config.toml
num_attention_heads = 8
hidden_act = "swiglu"
norm = "rmsnorm"
norm_place = "pre"
norm_eps = 1e-05
rope_theta = 10000.0
rope_fraction = 1.0
qk_norm = true
lr_mult_qkv = 0.5
lr_mult_up = 0.686
warmup_steps = 66
decay_shape = "linear"
max_seq_len = 1024
Each number is 128 + 24 x the weight over its row's rms, rounded and kept within 0 to 255. Layers, rows and columns count from 0. The size above them is the row's rms in percent of the matrix's.

# layer 9 MLP up, 1344x512, rms 0.113, rows 1202-1218, columns 128-191
size [ 98  99 102 107  99 106 107  97  99 104 101 103 104 101  97  94 108]
[[180 110 105 111 107 146 102 167 110 103 134 127 124 149 147 157 144 142  87 123 151 136 125 105 111 143 108 151 136 151 174 170  89 149 127  89 156 132 111 131 123 158 129  80 122 119 164 109 169 130 180 153  83  92 127 111 135 140 129 127  92 162 126 110]
 [115 132 111 154 159  95 153 110 153 114 115 131 123 129 161 180 134 111  96 156 144  63  99 166 104 142 105 150 127 134 173 139 128 123 122  89 112 135 141 149 144 139  79  92 149 112 166 170  86  99 131 103  94 127 134 111 152 122 171 147 151 106 142 109]
 [113 120 119 108 139 116 147 127 107 145 153 124 126 103 139 114 137  87 171 126 114 147  74 109 138 107 160 135 168 126 116  91  77 139  64 128 105 126 119 114 105 124 105 162 126 135 120 160 107  91 148 133  92 133 117  75 159  99 125 114 158 134 121 117]
 [105 141 126 114 123 136 128 138 130  95 108 128  84 112 108 143 134 113 189 110 128 134 141 114 131 124 151 111  89 113  96 122 110 148  82 146 134 129 107 147 117 145 140 162 102  96  71 105 121 118 132 117 132 118 180  78 126 139 119 136 112 152 116 131]
 [123 100 106 140 140 138 114  96  94  87 141 129 142 115 102 131  99 101 121 146  76 147 103 116 129 120 152 125 132 142 112 168 147 126 162 122 106  92 103  98 118 157 129 167 151 106 138 112 106 108 145 119 128  87 105 101 134 130 134 119 123  97 115 134]
 [112 131 152  58 133 127 122 131 123 116 121 134 131 116 125 121 143 112 102 120 107 123 122 144  95 128 136 113 155 154 115 121 141 152 135 127 150  99 195 116 155 102 141 160 101 158 147 168 102  72  92 111 127 123 111 128  79 116 118  98 116 143 152 139]
 [110 152 146 117 176 110 115 108  88 106 119 173  94 147 144 102 118 122  92 163 177  99 123 122 131 139 154 154 120 139 147 128 139 119 159 141 135 143 133 121 150 152 121 123  81  89 145 125 135 140 134 113 113 134 106 142 148 150 166 121 125 101 136 151]
 [ 96 108 115 174 123  63 118 144 109 127 168 161 160 145 139 122 111 140 127 147 157 162  97 138 102 162 160  90 117 111 123 119 157 139 131 184 181 139 149 140 129 128 130 104 155 144  94 120  87 149 120 169 148 130 100 116 142 127  68 137 105 107 128 143]
 [132 122 125 164 119 134 142 130 154 118 141 103 137 133 113  95  81  67 134 141 133  97 119 126  96 148 119 179 145 104  93 140 101 143  93 115  84  84  96 102 111 141 123 135 146 124 137  68  99 135 162 127 119 111 172 116 140 136 131 141 176 122 138 160]
 [108 143 111 175 141 130 152 137 132 115 135 105 127 120 101 104 125 137 127  88  96 108 149 158 120 144 144 111 104 174 109 146 141 142 145  90 107 139 158 133 117 167 127  91 125 123 129 124 152 102  94 159 152  77 136 155 125 124 144 116 150 154 113 192]
 [132 123  82 142 132 146  85 153 161 145 127 142 102 138 124 127 142 123  78 112 170 120 177 189 105 145 117 140 139 136  93 115 112 171 107  99 125 130  90 119 124  87 108 150 118 141  76  75 127 111 131 102 161 136 127 117  95 121 135 128 136 143 110 134]
 [128 135 148 128 144 124 106 160 115 102 152 122  98 133  97 103 126 110 111  98 149  90 175 108  88 146 120 137 127 125 144 163 106 140 124 135 139 135 139  83  92 111 176 122 130 159  95 112 120 108 157 158 141 134 139 142 128 173 109 123 180 125 115 124]
 [103 142 128 112 131 130 122 105 174 136 119 126 104 120 164  86 126 117 127 133 119 154 132 137 123  99 123 121 152  92 168 127 133 135 153 168 132  87 129 105 141  92 145 126 131 131 110 134 105 125 160 101 152 102 114 125 124 129 127 142  98 125 127 109]
 [144 117 145 127 103 135 101 100 131 149 147 115  81 123 154 114 154  92 144 106 155 158 125 116 135 101 120 133 136 154 169 162 115 138 138 123  96 139 117 129 136 128 162 126 143  85 115 104 166  98 139 121 109  95 165 126 142 129 163 108 164  88 159 154]
 [112  93  99 112 165 140 126 153 158 114 107 155 108 138 135 116 141 106 121 177 176 111 100 125 122  94 135 106 156 158 106  97 144 120 146 137  90 108 123  85 131 130 119 143 136 105 121 107  84 134  60 145  98 136 136  94 148 128 134 139  83 130 153  63]
 [ 99 103 152 136 142 149 113  72 164 160 112 110 123 131 145 130 163  85 120 133 141 118 167 142 150 129  92 171 135 105 106 104 126 144 111 131 139 138 125 135 130 159 129 123 122 166 117 128 144 138 115 153 200 146 165 126 126 118 137 106 127 109 129 125]
 [101 141 132 118 123 187 160 146 179 116 125 136 135 102 135  65  92 141 132 109 162 121  99 112 143  98 131 136 148  92 151 118 152 148 155 118 103 102 110 151 121 126 115  95 138 130 116 126  91 154 128 167 137 115 128 142 111 137  96 124 165 131 100 140]]
# layer 9 MLP down (transposed), 1344x512, rms 0.158, rows 1202-1217, columns 128-191
size [ 95  86 103 104 100 105 102  99 102 101 101  99 100 100 100 101]
[[126 137 130 126 117 114 126  97 148 179 122 105 135 102 123 127 114 130 108 157 144 102 118 135  75 127 124  97 143 104 134 121 143 108 152 126 130 111 136 153 151 111 135 101 120 160 142  97 135 154 141 112 153 159  83 172 143  90 160 125 124 154 148 120]
 [117 100 112 122 107 153 107 150 125 156 126 147 148 131 167  78 135 115 120 105  99 174 154 141  96 100 108 115 131 132 160 123 172 148 118 159 109 131 128 107  72 136 124  94 185 115  97 140 131 110  83 137 126 149 184 113  97  96 160 134 110  94 147 175]
 [ 98  83 171  98 108  74 152 139  75 111 120 127 119 120  86 164 135 127 102 137 122 128 124 102 113 154 127 152 165 158 124 159 125 127 110  94  98 116 104 123 103 107 148 113 109 116 100 103 137  94 177 127 143 124  72 110 125 161 129 162 137 110 157 131]
 [163 160 148 144 112 129  87 167 109 125 107 107 172 100 107 126 130 155 162 125 127 136 131 125 132 163  97  98 172 110 126  86 105 116 107  97 133 116 120  99 155 114 104 147 100 119 180 102  95 125 153 142  89 134 103 132 141 147 103 130 153 127 127 154]
 [110 116 131 133  90 113 118 146 143 106 156 132 139 118 132 169 100 114 138 141 130 118  90 130 106 120 128  79 149 132 127 104 102 124 151 134 125 117 153 140 112 113 148 117 154 114 142 120 129  96 137  94  94 113 126 141 148 129 137 146 127 117  93 145]
 [139 138 146 112  99 155  97 159  94 104 143 117 108 103 156 168 127 106 122 184 130 129 122 121 130 141 103 106 140 121 144 103 117 116 132 155 134 133 130 121 117 144  94  95 118 161 134 116 130  87 113 137 159 132 118 136 164 138 149 146 150 115 136 140]
 [101 122 155 132 132 173 116 137 134 130 153 129 131 119 164 149 152 132 116 136  71 121 105 146  86 120 138 123 125 170 126 124 113 138 153 154 103  90 113 143  79 131 144 100 101 103 131 128 116 105 105 112 131 115  94 135 153 122 127  84 123 144 182 140]
 [151 106 121 164 120 128 131 125 135  88 124  94 146 141 144 134 153 145  90 140 115 130 113 137 107 135 145  93 103 163 118 149 157 141 116 147 112 110 122 125  98 117 125 134 133 166 115 135 160 120 117 108 143 161 113 162 170 169 189 164 162 119 144 115]
 [109 114 126 145 148 151 132 162 116 204 170 139  73 126 126 111 120 157  96 177 174 138 130 128 107 201 127 149 130 150 145 145 149 177 128 128 115 118 144 154 138 123 139 159 104 151 100 140  96 135 136 127 161 136 104 151 141 129 147 118 170 159 123  82]
 [149  99 157  96 112 143 149 126 111 107 128 165  80 159 131 166 121 103 175 118 114 124 128  90 117 136 140 130  88 142  73 157 124 164 125 120 123 128 141 116  87 141 140 127  94 111 149 147 162 140  68  96 110 133 160 136 121 116 164 135 140  74 103  88]
 [150 109  83  76 123 146 119 137 122 145 124 134 106 102 129 145 163 166  82 118 162  87 117  96 130  68  67 131 113 149 135 115 178 100 162 139 106 102 149 174  97 140 142 143 148  96 141 114 101  83 152 103 129 117 138 130 143 107 109 159 148 147 147 124]
 [ 99 128 145 114 154 130 183 139 136 154 127 111  97 100 132 105 109 149 138  76  90 191 158 112 125  91  75 150 117 123 115 157 107  96  99 125 157 166 107 119 122 133 127 109  79 138 158 153 144 162 141 146 134 118 101 145 141 149 119  78 136 130 138 124]
 [120 140 128 129 123 118  69  94 103 123 137 147 132 148 160 102 151 118 176  71 135  99 117 116 134  97 153 200 120 125 105 123 118 114 143 114 141 113 116 163 156  98 131 140 167  91 115 132  96 125 135 138 109 115 158  94 119 101 132 169 103 114 138 128]
 [132 138 143  83  89 101 120 103 118 123 139 127 130 166  86 162 123 132 133 169 107 125 111 139 141 103 102  98 112 167 107 146 135 115 104 140 142  70 163 125 143 143  87 148 113 139 139 113 158 131 128 116 153 117 154 165 129 128  93  84 104  85  92 135]
 [152 144 122 146 146 167 139 152 113 127 109  89 123 132 118 140 110  98 125 166 170  93 118 171 141 136 123 133 114 141 114 112 140 110 108 157 112 119 141 112 107 121  58 108 136 117 147 101 141 115 123 154 146 112 139 163 166 152 166 117 135 124 159 116]
 [ 93 123 114 104 167 128 105 150 130 121 148 150 135 155 120 187 148 131 129  53 125 108  97  91 134  73  86 139 117  87 114 151 145 110 121 109 116 153  92  99 122 121 137 127 129 133 125 121 162 112 139 131 153 129 165 133 113 150 174 172 107 121 120 141]]
# layer 9 MLP gate, 1344x512, rms 0.109, rows 1203-1218, columns 128-191
size [101 104 103  99 104  96 104  97 117 101 103 107  99  98 102  99]
[[113 113 144 164  94 151  81 110 123 141 114 152 135 142 147 160  80 168  67  88  97 167 120 125 128 104  87 104 140 149 143 140 127 121 118 122 105 145 126 137  87 141 145 133 116 120 132 120 127 173  97 160 110 110 133 148  89 177 114 124 138 132 142 125]
 [139 170 132 151 138  83 135 129 101 134 148 104 142 127 173 110 127 104 152 138 155  81 117 157 136 131 193 103 100 109  93 105 118 160 133  99  78 149 131 150 180 163 109 113 148 163 157 146 101  96 119 121 132 128 128 128 130 209 123 125 147 120 147 128]
 [168  98 105 117 130 146 165 173 118 114 118  94 130 163 139 112 141  95 113 121 128  96 135  83 134 135 133 118 110 132 127 145 150 133 129 155 138 146 129  98 138 138 143 141 131 127 116 125 134 146 146 111 105 136 146  95 129  94  84 139 100 124 143 126]
 [144 150 167 149 138 125 173 124  93 167 117 142 134 164 155 121 142 152 115 133 114 127 160 108 141 102 114 104  80 107  76 124  92 175 117 139 102 121  66 121 119 149 137 156 146 129 123 106  97 114 127  93 122 101 153 125 143 164 141 135 140 184  95 141]
 [144 114 151  91  94 160 124 143 127  70 100 163 123 139 128 128 122 135 155 157  88 126 149 130 107 171 123 120 152 117 118  96  99 131 129  89 116 103 156 140 162 157  99 128 115 155 108 111 123 107 106 105 150  75 135 124 128 116 109  96 146 129 129 138]
 [147 136 126 111 127 119 151  91 133 126  79 106  99 114 127  87 148 105 111 130 148 152 100 132 138 141 116 115  95 126 158 121 142 129  93 120 111 106 120 145 157 135 109 169 131 111 112 123 124 106 135 120 101 103 144 133 125 130 115 149 108 231 103 118]
 [133 155  97 127 158 124 106 145 168 129  99 116 145 131 133 143 148 146 147 104 116 152 129 131 132 121 142 128 144 121 127 110 101 155 131 118 130 125 151 161 106 144 175 119 153 126 138 168 132 138 151 125 147 146 176 100 109 140 118 108  92 150 115 128]
 [121 117 137 130 127 147 136 125 111 115 148 117  94 114  59 157 158 185 138 132 129 119 105 137 162 152 151  68 121 120 180 105 111 127 154 151 153 166 164 112 150 112 137 133 140 147 117 160 126 119 104 153 146 119  88 104 105 104  86 107 109 135 142  90]
 [153 131  90 156 136 102 131 140 138 157 108 170 148 153 124 126 114 144 142 136 149 144 133 137  87 121 141 126 144 170 140 105  99 114 117 141  95 108 142 135 111  96 127 156 161  30 125 148 109 149 166 125 153 120 107 153 150 129 116 163 138 159 157 132]
 [121 142 133  96 171 107 134 143 152 130 114 145 114  99 140 157 117 133 120 169 129 135  83  79 163  47 114 134 115 129 109 119 118 117 122 102 125 132 132  90 100 176  94 151 151 155 168 144 119 157 161  76 100 126  99 125 167 110 107 159 149 121  95 113]
 [118  67 111 114  86 110 129 165 166 121 125 138 140 117 119 163 143 202 150 164 146 118 104 135 129 120 147 144  73 125 130 131 121 100 106 128 148 141 145 140 197 115 127 123 133 138  99 144 128 144 138 117  87 111 135  75  76 100 167 157  98 164 124 102]
 [121  90 105 103 120 193 131 139 156 101 111 169 136  83 128 143 120 184 169 112 104 107  92 131  95 113 131 184 167 105 122 162 148 131 121 158 169 138  92 107 102 155  95 146  95 134  94 145 143 145 145  74 121  84  96 124 112 166 164  96 144 170 163 142]
 [ 85 142 131 145 180  85 110 120 127  95 114 119 130  85 151 135  92  90 122 110 129 135 148  92  84  62 143 114 112 117 115 125 129 129 140 148 131 143 110  97 134 117 141 121 134 152 102 103 194 176 141 125  77 110 117 138 127 115 131 114 131 163 134 118]
 [161 154 124 174 108 143  87 136  51 165 116 134 127 125 145  85 189 119 184 148 114 117 113  93 131 125 129 176 171 136 126 119 141  84 122  95 127  95 135 125 123 138 106 123 124 102 128 101 133 153  89 111 126 106 113 114 163 102 132 155 126 134 139  99]
 [139  98 175  77 126 139 122 161  93 133 144 138 149 128 100 105 163 115 122 113 103 117 144 146 148 151 142 122 101 150 103 190 106 107 156 121 118 118 132 114 122  85 121 115 178 125 112 108 146 122 145 145 176 107 169 100 135 159 144 159 163  90 200 166]
 [100 152 133 140 111 132 131 121 127  82 129 143 153 125 117 122 134 117 135 157 130 171  88 104 133 122 153 117 140 135 151  96 102 130  92 111 100 139 153 122 148 125 121  97 126 160 104 120 137 115 140 163 143 113 132 132 158  99 155 123 174 110 112 147]]